{"d_mlp": 320, "rope_fraction": 1.0, "tie_embeddings": false, "init_std_qkv": 0.0448, "init_std_down": 0.0, "beta2": 0.99, "decay_fraction": 0.908, "decay_shape": "linear"}
Each number is 50 + 12 x the weight over its row's rms, rounded and kept within 0 to 99. Layers, rows and columns count from 0. The size before them is the row's rms in percent of the matrix's.

# layer 7 MLP down, 128x320, rms 0.103, rows 0-87, columns 0-79
093:54 36 52 22 68 27 40 41 58 54 57 60 46 41 38 55 35 76 39 63 46 61 52 47 61 58 41 27 57 59 20 64 42 29 61 42 48 57 54 59 49 48 53 40 68 27 55 51 53 37 52 54 42 55 58 48 44 44 67 44 69 30 60 35 50 61 53 61 69 52 56 48 35 60 37 41 62 47 32 54
094:65 27 57 61 52 49 58 53 61 41 47 92 52 66 40 42 52 59 35 60 39 46 46 44 36 62 51 32 52 51 55 27 52 45 56 48 59 44 35 45 44 54 49 61 44 43 52 54 54 45 41 49 56 45 65 64 44 51 35 70 39 72 46 46 72 68 50 48 56 39 56 71 47 51 49 24 46 42 76 49
104:58 60 65 36 23 48 74 40 50 44 39 49 57 52 51 60 50 53 46 59 48 47 52 53 47 65 55 54 67 60 51 59 52 46 68 40 28 57 46 66 62 49 74 59 41 53 74 31 62 62 65 56 73 48 62 66 64 43 57 54 61 39 37 46 35 49 55 57 64 64 44 44 28 42 58 57 58 62 68 56
096:56 64 44 63 42 49 54 19 78 65 63 38 45 46 42 58 34 63 72 61 42 78 28 59 50 72 57 53 63 58 43 32 56 50 59 48 60 30 60 69 57 22 53 33 39 44 43 55 34 54 48 72 36 28 51 56 41 32 62 59 56 65 38 78 32 43 51 57 51 49 49 27 36 60 58 46 26 51 52 24
108:78 72 28 57 60 51 48 46 25 46 45 53 62 54 49 56 44 42 54 45 54 72 60 69 42 49 51 56 64 41 52 34 44 56 35 41 44 30 64 52 65 55 50 52 35 45 40 50 37 48 76 59 78 69 67 57 52 47 49 36 65 59 49 67 49 34 56 73 69 34 43 48 61 36 60 48 50 61 48 58
092:48 34 28 47 48 42 42 55 44 57 54 70 56 46 42 53 57 47 45 53 66 28 41 53 40 61 45 24 63 60 43 52 11 42 53 45 61 54 59 59 39 65 29 67 40 20 72 62 54 54 38 61 62 40 61 47 43 37 49 52 46 50 39 52 59 13 60 52 47 58 71 69 33 49 67 52 39 42 50 46
098:49 55 62 28 62 32 69 46 32 67 27 43 43 47 66 49 59 50 67 60 45 58 70 54 48 80 40 60 53 58 32 38 67 50 63 40 51 63 75 47 90 58 57 22 65 57 65 36 53 55 56 39 43 48 68 39 40 66 54 50 52 54 65 60 32 75 39 33 50 64 40 44 48 44 64 57 64 42 61 82
097:38 28 69 43 37 63 49 34 43 47 44 62 34 48 44 27 47 67 68 42 55 47 44 54 59 54 32 62 59 61 65 53 62 50 50 51 41 63 69 50 30 44 49 49 51 60 35 75 59 59 41 41 51 45 33 70 48 43 41 45 25 54 45 35 56 45 47 57 44 29 58 55 53 44 42 49 74 18 47 39
110:50 59 39 63 69 64 49 63 48 41 52 45 58 75 47 68 61 44 64 57 51 55 52 64 48 57 49 55 39 55 36 47 38 21 59 58 51 41 63 53 39 34 44 58 61 36 48 76 51 43 47 70 50 36 53 36 40 50 36 52 72 51 79 51 38 58 38 38 47 26 64 63 32 56 60 63 45 37 62 23
107:43 28 51 64 35 38 72 52 72 57 41 48 45 55 61 73 42 44 66 56 38 49 53 73 52 71 59 24 58 57 66 64 39 38 46 64 21 57 50 38 48 56 60 46 60 58 44 38 63 26 30 56 59 40 54 92 62 34 56 34 58 49 36 45 56 57 64 68 73 60 49 47 35 58 66 40 52 38 40 61
092:60 59 40 65 38 44 60 48 39 46 64 34 47 60 55 40 65 67 81 56 42 62 54 39 46 40 44 47 47 53 50 57 53 24 60 59 48 48 63 36 57 52 47 40 70 84 54 53 45 61 31 45 28 48 52 35 51 55 57 68 66 45 42 49 44 60 55 63 23 57 55 43 44 43 32 46 61 27 49 35
108:67 49 52 27 59 52 78 49 49 48 41 44 61 72 56 56 45 29 55 61 65 89 43 52 49 42 51 43 45 44 60 32 54 60 62 60 54 30 72 77 75 62 48 60 52 66 60 55 51 52 78 70 54 56 56 60 26 48 52 39 67 64 45 37 39 56 46 52 58 41 39 43 32 58 48 35 62 45 43 66
093:62 46 71 60 40 55 23 35 26 75 46 57 50 76 50 73 75 35 38 57 50 62 43 43 41 44 51 65 48 44 46 58 47 52 26 60 71 48 46 45 49 51 41 35 70 36 39 32 50 28 44 54 54 53 59 59 32 50 33 67 67 41 62 31 40 65 66 50 49 46 51 64 59 48 66 53 44 50 50 47
090:46 32 30 62 73 42 52 38 25 58 44 32 45 49 45 64 60 42 47 44 67 39 43 61 58 66 65 80 71 37 39 48 51 49 25 65 69 36 60 46 36 65 41 48 37 65 44 52 48 63 69 56 41 45 46 56 43 59 71 58 47 79 58 59 45 46 55 51 58 53 63 21 51 86 49 63 50 36 51 49
090:59 52 32 42 45 41 61 61 58 51 69 62 56 35 47 41 57 48 75 52 57 35 39 77 52 51 40 36 52 51 77 49 56 35 40 76 44 30 70 44 43 44 66 52 56 62 39 65 47 67 52 60 66 59 37 60 41 52 57 33 71 48 39 34 48 47 54 41 47 47 43 40 59 55 44 72 42 61 48 40
095:57 64 53 33 52 62 44 27 49 52 55 60 47 68 69 71 40 56 48 42 45 76 46 47 44 54 67 40 41 62 49 66 37 37 80 67 46 50 46 41 79 59 42 47 55 36 48 57 37 43 50 43 58 56 49 76 52 56 67 59 31 28 58 62 55 49 53 40 51 50 41 57 59 50 56 50 62 50 29 53
095:66 51 29 48 55 43 44 72 61 52 58 57 73 52 59 50 31 51 50 55 47 54 60 63 48 56 34 36 63 51 59 47 70 42 41 41 59 48 56 46 55 43 52 53 57 57 51 57 29 45 44 37 64 55 29 55 17 29 42 50 89 50 72 50 39 42 48 52 35 66 63 67 47 30 29 43 52 56 37 57
092:62 66 32 43 38 64 63 58 54 60 46 44 66 33 62 35 49 44 59 44 79 59 54 48 35 43 38 64 43 39 18 45 62 52 56 45 49 57 56 31 58 60 49 76 42 53 26 42 39 53 48 56 59 43 52 56 49 55 74 33 20 63 64 25 49 36 55 53 50 44 56 39 64 62 51 15 53 45 58 53
108:39 53 64 44 42 34 55 37 42 59 47 45 39 67 36 65 56 63 62 55 60 49 34 46 34 49 57 62 50 41 44 49 37 77 46 46 46 36 34 56 48 30 58 37 67 63 44 53 37 52 46 75 38 50 50 46 34 47 61 72 60 60 54 39 56 40 80 37 54 42 60 49 45 54 35 40 61 56 53 66
101:61 30 67 49 61 47 56 51 29 39 50 47 50 76 35 71 47 64 50 71 54 32 52 58 70 37 55 56 48 52 44 40 41 45 59 69 63 54 40 23 49 45 32 46 65 42 39 51 48 35 36 72 38 46 55 46 66 41 54 42 33 60 62 35 37 50 42 45 25 45 55 56 35 50 27 30 56 42 32 41
092:56 38 26 78 27 40 53 59 53 58 60 42 29 61 53 64 55 65 64 66 52 58 55 57 56 65 42 46 36 52 54 55 50 31 45 68 49 60 43 40 37 86 46 62 58 62 38 47 38 38 39 46 67 53 58 50 53 59 53 61 46 62 52 43 38 60 43 33 42 47 66 43 46 54 52 48 41 49 57 80
090:32 49 70 43 59 43 27 32 17 44 56 58 71 40 54 41 54 32 51 50 48 41 68 26 53 45 56 69 60 66 41 63 37 52 73 47 58 40 51 56 66 56 44 62 66 37 42 51 61 62 59 62 50 37 67 07 31 54 54 47 61 59 61 23 28 61 58 38 28 52 51 54 36 51 63 70 56 57 28 32
110:60 48 55 47 80 80 51 35 38 39 53 51 66 53 60 73 47 51 45 41 48 40 53 45 57 53 55 52 49 49 40 58 46 61 40 49 46 64 64 62 31 52 54 47 36 47 38 36 45 52 29 49 44 54 28 58 63 42 75 44 37 44 32 44 68 29 69 50 57 50 33 33 68 57 76 46 43 65 52 63
098:52 49 56 52 38 50 31 36 47 59 50 50 48 52 60 37 62 35 41 31 67 52 46 42 39 34 34 59 63 69 50 39 38 62 52 55 30 76 48 66 63 53 77 56 48 23 36 33 30 57 67 42 61 44 54 48 51 49 31 41 49 31 66 40 61 40 58 54 46 43 49 65 53 63 54 57 65 41 50 32
095:46 66 53 69 49 45 74 48 70 29 46 36 53 53 51 80 26 75 56 48 51 57 56 31 33 51 41 51 61 57 49 40 39 51 39 33 30 67 61 55 33 59 55 40 30 46 49 47 53 59 59 64 53 56 57 59 63 55 46 92 51 35 38 63 32 45 48 47 48 33 59 77 40 58 37 63 44 44 59 46
094:46 38 58 37 52 65 69 66 50 38 37 41 50 45 62 43 51 43 36 68 58 71 32 38 50 54 56 49 59 39 41 72 49 50 33 48 56 51 59 48 45 46 51 46 46 65 49 32 64 39 50 47 32 45 49 54 54 55 75 52 54 48 41 55 62 46 59 45 43 41 44 25 57 46 47 47 34 52 46 42
098:41 57 41 42 49 63 50 29 68 50 37 55 36 66 56 63 47 60 70 57 41 52 46 37 12 56 69 62 43 63 61 63 47 37 81 32 57 54 46 44 44 47 69 53 44 23 47 45 58 49 30 58 55 69 30 75 69 33 68 70 49 56 35 79 53 24 56 71 65 58 57 34 48 34 56 43 49 38 62 50
093:50 52 63 50 45 42 54 60 83 44 58 61 47 55 51 41 58 39 54 30 43 38 49 59 60 52 48 44 42 51 51 57 61 69 36 82 54 53 57 39 62 53 71 68 41 61 55 42 46 46 36 31 61 48 56 65 30 56 46 44 36 77 46 53 63 60 32 65 63 45 69 78 62 46 51 44 56 47 60 46
101:62 52 51 24 29 48 40 45 43 42 63 60 43 41 65 44 34 50 56 42 49 75 49 40 61 47 48 46 34 45 68 41 56 54 76 61 65 39 40 74 53 57 41 66 56 60 43 33 16 35 40 75 69 61 49 59 37 49 40 53 59 75 61 56 43 55 54 46 60 40 56 45 59 45 58 62 72 41 33 73
096:38 54 51 50 65 38 49 51 52 61 43 29 46 45 52 51 49 54 65 75 47 45 54 49 72 43 56 43 36 45 35 68 48 33 59 88 66 49 49 44 46 26 49 49 45 51 67 78 36 69 36 43 41 37 39 20 47 46 52 55 56 67 57 44 45 66 57 46 41 41 36 44 46 61 54 50 47 63 42 60
131:55 48 26 25 70 44 53 54 45 53 54 46 50 44 44 58 40 54 37 51 67 40 62 45 81 41 47 32 56 28 56 57 38 38 66 37 46 57 50 64 51 68 56 32 31 63 45 44 36 59 35 60 40 57 47 66 52 49 63 60 39 63 53 56 41 42 37 33 57 48 62 45 39 36 76 55 42 30 63 36
102:45 72 44 45 55 35 32 40 41 61 40 33 68 56 63 35 55 24 52 61 61 54 44 42 57 65 60 59 76 56 52 40 57 60 62 53 40 44 74 56 39 45 58 55 40 60 63 58 46 39 27 51 61 60 26 58 49 51 42 65 56 52 59 34 48 44 57 43 52 60 63 63 36 46 44 47 78 54 57 58
093:56 64 75 64 52 58 45 47 46 54 46 58 45 63 46 43 47 59 49 44 45 50 32 39 35 49 38 61 20 47 45 53 68 43 43 29 66 57 46 45 48 67 45 48 48 51 50 40 44 60 48 48 67 42 59 63 65 49 63 56 31 52 54 34 60 37 30 42 38 54 49 59 27 70 50 46 28 44 52 56
096:68 62 60 69 43 54 45 75 45 62 88 59 65 31 48 59 60 73 38 40 49 37 41 36 26 54 51 52 45 75 59 34 59 40 53 53 67 41 54 34 55 35 46 42 52 42 49 62 41 33 55 54 46 34 53 50 55 53 45 48 50 50 63 55 12 45 23 50 32 40 32 48 46 57 38 34 47 50 39 24
101:56 55 49 58 36 51 59 58 31 56 62 54 42 69 50 54 68 49 27 54 45 35 61 74 53 53 70 48 50 53 52 54 48 43 43 45 75 43 36 47 65 65 68 54 36 33 50 41 29 53 61 23 42 51 44 54 35 49 45 46 51 66 56 41 63 40 65 61 52 52 55 47 27 71 21 50 54 85 57 38
097:47 47 75 55 54 60 56 59 64 48 54 34 51 46 61 54 57 43 44 52 39 44 27 54 68 66 36 30 29 53 55 35 36 50 52 43 63 60 42 42 44 68 46 49 62 48 36 50 41 49 26 53 64 48 57 36 19 31 50 54 16 33 60 53 66 67 61 45 47 41 40 79 43 48 34 46 35 65 69 43
092:46 41 44 70 58 64 49 41 25 40 45 41 51 57 38 40 62 29 46 47 29 44 32 44 42 71 45 49 57 49 63 53 53 47 55 52 49 58 51 69 42 62 70 44 49 40 48 30 60 30 51 56 48 49 56 52 44 44 34 30 63 18 58 41 69 58 41 56 27 41 48 50 62 70 51 42 61 63 35 46
093:37 56 36 62 76 44 40 28 48 51 81 51 49 55 72 46 50 68 54 34 51 58 60 59 48 52 72 66 47 44 41 45 42 54 46 54 36 65 60 38 42 60 41 49 38 50 45 52 44 46 52 46 44 34 66 44 52 50 43 42 47 58 70 60 24 43 47 49 39 40 64 57 61 43 61 42 68 46 35 52
099:19 59 44 59 47 45 27 45 76 52 50 35 21 66 48 65 42 45 38 49 61 61 48 38 53 43 64 44 77 53 57 51 41 68 46 54 28 43 58 55 53 39 66 38 48 59 43 48 53 48 71 69 61 69 42 43 72 46 61 41 42 59 13 58 25 49 71 62 54 54 51 43 52 35 58 42 58 60 54 44
093:56 70 59 74 39 30 43 62 49 37 46 44 36 56 43 49 51 53 60 74 42 29 43 63 42 39 52 48 28 37 50 48 63 59 33 61 64 50 53 71 34 39 47 47 78 44 49 53 47 44 44 49 40 26 39 45 35 50 66 53 65 57 58 53 39 51 45 57 55 71 44 54 66 45 61 41 59 49 42 58
083:61 53 37 55 50 58 56 43 45 40 31 47 61 42 50 40 55 36 50 55 46 49 50 45 76 58 64 35 60 53 39 56 36 28 60 43 60 53 51 30 48 54 62 60 50 55 42 50 44 65 38 35 56 44 54 33 44 59 52 53 46 69 64 49 62 59 66 44 78 52 32 31 59 44 71 59 49 26 52 32
092:49 64 47 42 35 48 35 47 55 48 40 36 59 50 67 43 50 63 40 51 65 87 62 58 46 48 55 54 61 39 45 40 54 29 58 34 58 49 57 49 43 49 75 37 46 58 63 47 51 64 42 68 43 44 65 46 47 65 21 65 51 36 60 51 57 64 46 64 49 15 58 31 60 31 54 54 51 61 54 36
098:73 53 36 38 51 34 46 42 31 66 48 80 57 60 44 44 48 12 42 40 44 45 40 39 52 57 62 44 66 48 53 54 37 51 51 41 67 58 48 65 37 56 58 43 38 52 47 35 50 58 59 47 68 37 35 50 63 39 54 48 32 37 57 33 27 48 61 48 58 40 53 45 41 46 55 47 37 58 60 55
127:49 56 30 58 59 39 60 44 62 62 53 32 53 47 58 82 59 52 45 45 44 46 59 49 46 57 56 61 64 57 41 45 69 76 44 49 43 40 48 43 52 25 76 45 50 73 55 30 50 45 44 64 38 49 59 38 57 50 77 48 93 40 53 70 51 71 44 55 55 43 47 47 54 73 62 39 43 73 53 22
093:72 60 68 11 35 49 68 51 34 52 55 18 51 53 83 46 60 53 68 35 38 49 42 61 51 42 68 50 59 30 37 66 50 17 51 36 29 62 48 36 26 48 45 49 43 51 59 56 70 15 73 36 37 48 47 50 42 46 62 25 42 48 48 63 54 43 47 56 34 51 51 42 32 62 52 44 59 34 65 46
095:42 53 48 57 46 42 65 48 65 53 49 39 65 42 61 61 27 46 43 41 50 45 60 70 57 40 47 53 61 39 65 75 48 63 51 51 40 43 50 29 50 52 68 47 44 56 42 38 37 39 70 54 56 42 91 41 33 51 42 40 44 55 25 43 52 46 47 55 50 60 34 50 42 65 55 33 45 69 57 76
101:57 24 43 32 45 60 47 34 44 52 55 48 37 51 42 33 56 45 39 48 56 51 40 49 47 61 68 56 44 51 43 49 30 43 42 33 59 51 54 31 45 32 41 71 47 37 40 58 50 59 45 59 59 52 42 32 47 43 58 52 78 30 55 43 58 59 49 54 48 27 35 61 41 47 56 74 67 50 44 29
092:61 51 54 29 49 43 31 50 70 42 59 71 54 50 48 55 56 49 23 46 51 60 71 53 34 60 58 52 46 51 60 42 40 62 50 36 74 60 59 47 52 38 72 66 49 27 50 45 42 64 56 54 46 57 60 63 54 57 46 43 24 53 50 43 59 50 42 58 56 68 66 68 43 34 51 52 60 52 36 61
101:46 48 39 49 42 71 60 39 60 39 44 60 39 36 45 55 51 41 52 59 39 79 56 45 70 34 56 57 48 54 38 61 41 41 42 22 68 50 53 82 56 67 73 61 54 52 51 70 66 32 64 43 55 51 39 64 53 52 56 36 36 49 71 64 57 71 44 54 59 48 59 45 50 62 37 46 39 20 58 58
097:38 47 43 44 46 48 58 45 40 35 47 51 40 51 56 42 61 54 66 41 55 67 32 28 32 32 63 37 40 59 46 42 49 67 41 60 57 57 57 73 50 44 51 45 57 80 57 33 38 69 39 54 40 39 62 47 71 39 35 61 75 48 58 61 59 62 37 71 56 23 47 36 41 38 59 19 54 59 44 55
096:46 45 54 79 69 64 54 39 25 55 77 48 56 46 53 46 37 61 45 37 52 55 62 20 58 37 55 46 41 49 52 42 54 57 45 18 59 59 63 58 42 41 48 51 39 55 43 45 34 63 35 49 32 39 54 36 57 62 55 47 60 51 46 57 54 45 49 58 58 27 42 57 61 58 62 41 47 57 42 20
213:44 44 63 58 24 38 44 63 38 36 54 57 21 47 53 40 56 58 66 45 42 51 29 56 46 37 56 52 48 38 69 51 63 49 46 46 58 39 58 60 46 55 68 52 32 56 63 47 57 42 63 39 75 54 37 64 34 51 53 54 46 62 58 51 51 43 55 67 59 48 42 40 57 51 43 55 73 41 57 57
095:52 37 44 57 48 57 47 45 44 65 38 46 52 64 55 28 54 53 42 61 52 55 47 17 67 53 58 55 51 69 35 37 67 75 47 48 37 49 42 42 76 15 30 74 39 51 57 60 36 51 36 42 52 61 50 37 49 58 47 26 49 53 43 54 58 53 65 46 52 43 49 47 65 35 22 49 57 40 44 25
102:61 53 30 26 44 54 54 45 42 64 29 68 41 47 64 71 49 53 43 37 35 44 48 50 35 51 65 44 51 67 51 18 42 57 65 58 56 35 77 53 67 41 47 64 29 63 51 55 54 62 44 59 56 63 40 57 61 50 50 66 28 67 38 42 43 19 39 43 36 69 43 55 57 28 34 63 53 39 60 54
102:53 50 63 43 53 77 54 39 47 65 36 49 41 54 65 53 45 43 60 53 49 55 41 23 44 51 51 76 44 45 58 40 62 61 50 58 56 43 48 49 44 45 42 62 55 40 59 60 53 68 58 52 34 41 49 68 86 59 33 47 31 67 58 52 48 45 44 68 37 83 53 39 60 54 53 64 57 43 64 43
098:45 35 40 57 57 46 33 51 60 29 71 50 52 55 58 77 50 39 62 59 56 40 45 48 39 60 54 45 37 44 65 48 51 61 56 58 48 24 54 62 45 32 52 47 47 27 52 43 64 24 43 51 79 54 26 38 58 38 52 69 57 72 46 33 24 34 53 36 59 57 70 52 50 66 25 40 54 59 52 58
100:47 60 40 22 68 61 53 77 42 62 58 51 57 57 67 47 40 45 51 34 56 31 58 47 60 28 43 48 44 32 43 71 37 56 42 66 60 49 25 57 58 66 50 41 35 20 55 52 41 57 46 45 41 44 35 53 64 62 80 39 41 60 39 63 43 57 39 60 39 48 73 39 46 32 42 50 30 52 62 63
103:36 64 66 42 50 38 56 62 24 43 49 57 52 52 49 46 69 60 49 58 43 63 49 71 32 57 48 43 66 33 43 41 46 64 45 55 62 57 35 49 32 48 63 53 38 57 60 55 53 63 68 30 42 60 44 63 58 55 46 63 37 61 44 58 25 55 46 54 56 54 69 77 46 51 69 37 42 50 65 60
095:51 36 61 58 35 65 29 53 62 56 66 59 60 56 59 58 43 60 69 55 47 45 24 44 36 52 38 29 41 41 46 37 51 64 29 67 42 20 54 61 43 37 46 53 65 71 55 37 63 37 35 62 58 45 50 60 46 41 46 84 79 51 52 52 57 62 55 48 32 32 48 59 69 51 54 61 42 56 62 33
100:41 54 41 62 20 67 55 30 46 52 50 77 49 40 40 37 60 54 52 55 58 68 33 52 54 45 36 35 42 50 49 72 59 49 65 53 50 55 45 55 59 54 43 53 55 62 50 63 41 34 73 44 52 31 47 73 29 43 57 59 83 61 35 34 42 50 32 59 48 51 45 49 53 28 51 49 31 43 46 39
096:60 72 52 46 45 32 31 33 40 47 55 67 35 63 72 56 46 37 46 41 66 40 52 34 42 43 42 43 43 46 57 48 45 50 53 48 62 72 63 56 55 41 41 53 47 46 43 53 59 41 73 43 54 52 34 63 61 29 30 43 48 47 47 65 74 52 58 65 54 57 55 36 37 56 28 49 37 61 42 48
096:27 60 63 56 17 53 45 35 34 51 45 40 46 64 33 44 54 45 71 76 43 49 45 47 57 58 49 32 37 44 88 57 55 38 46 51 32 59 50 39 39 61 67 36 34 37 50 51 46 58 46 44 72 60 30 53 48 79 57 75 25 66 53 40 53 59 50 32 53 55 54 31 41 60 44 58 45 32 48 42
096:35 58 48 68 37 34 44 24 37 50 49 45 45 55 49 69 67 46 65 42 53 82 40 59 52 76 43 47 62 54 28 35 44 42 56 56 25 39 48 60 71 41 49 50 74 53 55 43 46 38 52 33 76 43 58 29 65 52 46 59 54 57 54 54 62 57 63 63 70 53 49 45 42 46 54 70 16 55 46 37
099:40 55 56 50 32 56 34 45 41 33 22 48 67 55 59 37 51 54 56 45 60 69 59 35 51 58 40 68 72 58 46 30 56 63 56 72 42 62 42 69 42 41 69 52 57 60 45 41 45 62 57 53 57 61 65 32 34 52 65 45 61 34 73 46 38 61 44 58 57 43 49 67 16 63 59 28 46 82 51 49
103:36 63 38 51 41 26 40 54 48 37 57 57 51 53 29 76 49 60 57 53 64 43 58 36 61 51 56 78 47 40 63 31 58 75 52 45 35 25 65 58 46 53 54 54 48 50 49 45 39 55 57 38 66 33 54 43 75 92 62 63 49 66 42 61 69 69 53 47 75 51 49 27 78 29 57 64 38 67 69 65
102:82 45 32 39 62 50 52 37 40 50 45 56 64 50 41 54 58 54 37 33 51 50 60 62 44 37 27 32 38 50 48 53 56 55 75 36 76 29 59 57 43 57 27 29 73 40 60 62 35 62 49 52 62 43 37 58 47 64 58 43 61 45 49 63 33 56 63 49 46 27 59 54 38 62 50 49 53 50 57 65
089:46 49 42 51 61 50 56 50 42 31 46 47 41 30 70 54 36 36 40 37 53 59 54 59 26 49 55 73 55 51 43 52 36 27 56 33 48 40 70 55 48 59 53 54 51 17 61 53 31 59 57 46 42 42 51 31 48 52 63 54 38 76 53 38 56 85 41 62 62 63 38 52 60 39 59 44 47 55 63 56
103:40 56 41 50 50 65 49 53 41 48 54 60 47 54 44 48 57 39 48 39 38 61 69 52 30 46 27 58 52 62 52 65 66 37 61 57 66 40 72 52 59 57 28 38 49 45 45 67 52 59 32 39 72 54 58 41 40 35 57 62 26 38 38 35 44 53 34 41 46 43 55 43 52 34 51 56 60 57 50 68
104:51 41 34 21 45 42 36 60 59 50 24 32 60 56 41 22 49 35 59 57 67 71 22 57 48 56 61 50 77 54 60 47 64 50 43 60 75 50 57 48 34 32 43 47 37 80 54 58 47 36 34 45 63 67 51 45 40 43 53 47 66 58 50 50 48 52 44 48 60 51 37 51 53 60 44 44 44 56 42 61
099:66 47 44 79 46 65 37 60 29 47 45 41 37 46 37 54 36 64 41 33 46 65 46 50 42 49 64 70 86 60 58 41 54 67 51 50 51 52 38 38 43 42 56 48 42 46 58 31 34 33 44 29 40 50 45 54 43 42 53 63 57 27 41 61 51 57 66 70 36 76 34 58 44 48 66 29 61 29 42 55
102:41 51 31 42 55 55 54 57 46 61 45 36 52 60 53 40 44 71 46 60 63 71 23 59 32 45 54 51 30 55 41 32 44 49 56 32 36 32 38 63 39 58 44 43 51 55 71 54 47 62 53 69 53 64 43 65 30 48 43 41 50 44 60 60 42 65 39 65 48 29 47 54 51 47 47 60 43 31 67 65
093:50 49 38 31 64 58 72 28 63 68 56 82 47 44 44 38 47 47 49 44 47 52 57 51 66 25 66 51 52 52 49 44 42 65 38 34 61 46 68 46 58 56 48 53 38 56 52 56 47 58 37 61 44 49 69 55 77 33 41 69 30 53 73 51 46 55 37 42 62 45 60 58 44 33 45 69 41 70 53 58
095:42 15 44 54 56 44 50 36 49 43 30 67 47 43 63 61 45 37 30 62 62 78 42 61 50 71 27 27 55 42 33 55 42 51 41 38 42 52 41 62 64 51 66 50 61 58 44 49 71 53 65 40 47 56 66 37 50 33 54 48 51 39 60 45 62 54 41 63 51 47 33 53 48 53 40 55 53 33 59 40
094:48 54 47 38 44 63 75 52 42 40 59 52 55 42 83 31 48 32 60 63 48 50 50 32 40 54 48 47 59 53 36 50 47 39 46 53 37 47 61 59 49 59 68 64 60 54 60 50 74 33 47 34 54 38 41 58 37 62 53 36 78 53 26 59 55 40 54 19 31 51 46 31 38 57 28 70 56 59 44 65
087:57 48 54 61 55 53 65 58 40 38 48 37 63 42 60 45 47 82 57 68 47 65 49 56 34 50 45 58 48 33 45 48 46 39 41 54 42 65 74 51 50 53 43 50 54 71 58 49 61 51 45 52 46 70 69 49 16 70 38 54 59 35 51 51 66 55 52 58 53 54 39 42 68 53 46 68 36 53 68 41
091:45 70 37 53 56 36 25 64 53 48 48 55 59 35 53 41 53 46 52 57 43 31 37 60 50 50 35 47 46 23 64 59 72 72 55 80 74 69 56 57 37 53 48 54 53 70 45 42 43 59 59 64 43 34 14 64 25 44 54 59 57 61 71 47 23 52 48 48 62 48 44 37 37 60 35 24 57 35 37 58
088:44 63 54 55 42 67 51 50 51 48 62 78 44 41 57 46 78 57 27 40 62 59 37 70 45 44 48 40 35 38 58 58 44 58 62 43 40 58 47 70 45 35 35 52 79 33 45 53 45 44 45 42 62 47 50 48 66 56 47 69 43 30 69 35 50 67 31 45 39 75 55 80 44 46 42 23 62 37 53 68
096:37 56 23 51 79 59 60 52 29 36 45 37 25 51 50 60 41 54 42 60 56 48 40 43 65 53 64 51 54 41 39 61 57 65 50 42 35 55 53 53 60 49 46 42 61 49 55 61 50 55 46 57 46 50 85 36 50 37 48 58 63 57 52 48 46 64 46 67 47 55 50 51 66 76 24 43 63 45 36 66
097:33 48 55 45 58 67 39 45 63 53 57 60 41 37 48 57 49 39 56 32 59 62 56 42 48 62 48 42 63 55 46 38 25 52 49 33 45 55 49 84 50 47 56 28 58 48 56 53 66 75 59 29 53 61 44 54 74 48 44 59 50 72 73 55 61 52 56 55 57 33 38 41 42 47 49 27 69 53 47 57
099:51 55 32 39 70 47 54 52 60 42 61 59 26 39 60 58 54 44 50 40 89 74 29 40 56 53 48 46 56 48 53 49 37 54 49 45 53 45 49 43 42 53 60 50 41 48 68 31 31 49 34 37 30 52 50 41 65 42 37 52 62 50 22 66 46 35 52 52 63 44 70 68 44 55 64 39 67 50 46 49
095:33 60 61 60 47 71 52 47 61 57 37 58 74 57 39 43 53 52 40 60 55 56 48 44 36 46 58 47 64 61 54 56 38 50 35 33 41 51 73 62 38 65 49 44 53 43 27 39 58 49 52 55 51 59 66 39 41 42 44 29 53 59 42 69 40 34 59 56 41 58 66 56 47 46 67 60 48 49 43 23
100:72 44 69 46 43 44 49 51 35 54 46 40 38 67 76 71 52 48 49 47 43 51 43 37 77 48 46 47 55 52 44 47 65 59 47 59 50 33 66 32 52 49 49 85 53 67 58 44 32 39 49 50 55 47 60 49 43 25 49 54 35 31 43 45 55 61 50 37 28 44 52 50 73 41 57 56 53 60 34 45
100:63 32 58 56 39 61 62 42 47 66 54 52 17 54 54 30 59 40 35 42 57 70 51 36 46 35 49 44 43 58 51 49 61 49 61 47 41 90 63 44 53 28 47 29 57 41 51 45 49 51 34 37 50 71 44 43 63 27 69 65 69 40 71 51 72 45 27 73 58 70 63 52 30 54 31 39 39 63 37 44
094:14 59 49 66 55 31 43 45 55 53 41 43 58 59 34 60 50 55 30 51 56 40 56 41 54 59 47 58 37 71 43 50 62 47 19 55 42 46 62 75 51 47 26 49 48 40 63 44 37 53 37 55 49 48 36 44 55 41 69 30 41 47 41 72 60 41 58 45 39 58 53 42 45 45 43 80 57 42 56 61
093:55 46 56 17 32 63 35 30 67 54 45 58 58 63 62 60 57 49 60 37 48 42 31 45 51 54 44 70 41 53 26 66 34 46 41 57 46 46 54 51 49 68 44 61 44 90 49 50 41 47 49 59 64 69 62 59 37 49 54 37 38 62 40 34 27 47 45 46 32 37 51 45 27 77 68 48 58 69 40 54
101:43 50 50 40 55 37 53 67 61 65 55 49 59 60 64 28 42 55 57 52 61 58 39 58 33 31 48 78 49 75 42 46 58 41 58 35 32 33 64 48 28 39 60 53 45 64 38 49 43 54 24 37 58 44 52 44 71 59 48 47 29 52 57 58 62 61 36 60 55 53 57 51 51 48 42 67 73 44 63 60
102:60 46 73 58 56 41 57 46 53 57 26 38 49 53 46 54 60 26 77 57 44 35 65 53 42 59 60 83 68 53 53 55 69 56 49 50 59 59 45 56 53 54 65 37 24 65 33 33 43 43 46 55 41 59 67 43 55 53 85 51 59 62 31 49 47 55 50 51 52 50 35 51 67 65 51 17 53 53 32 48
096:14 42 63 48 54 54 52 48 80 60 33 59 51 43 36 47 34 50 54 26 47 43 38 56 44 59 64 62 53 53 54 38 69 53 33 45 43 50 63 42 57 43 60 47 40 55 36 34 65 35 23 39 66 27 41 51 67 44 50 53 67 37 33 38 57 40 52 41 60 52 66 52 43 63 58 41 32 50 73 53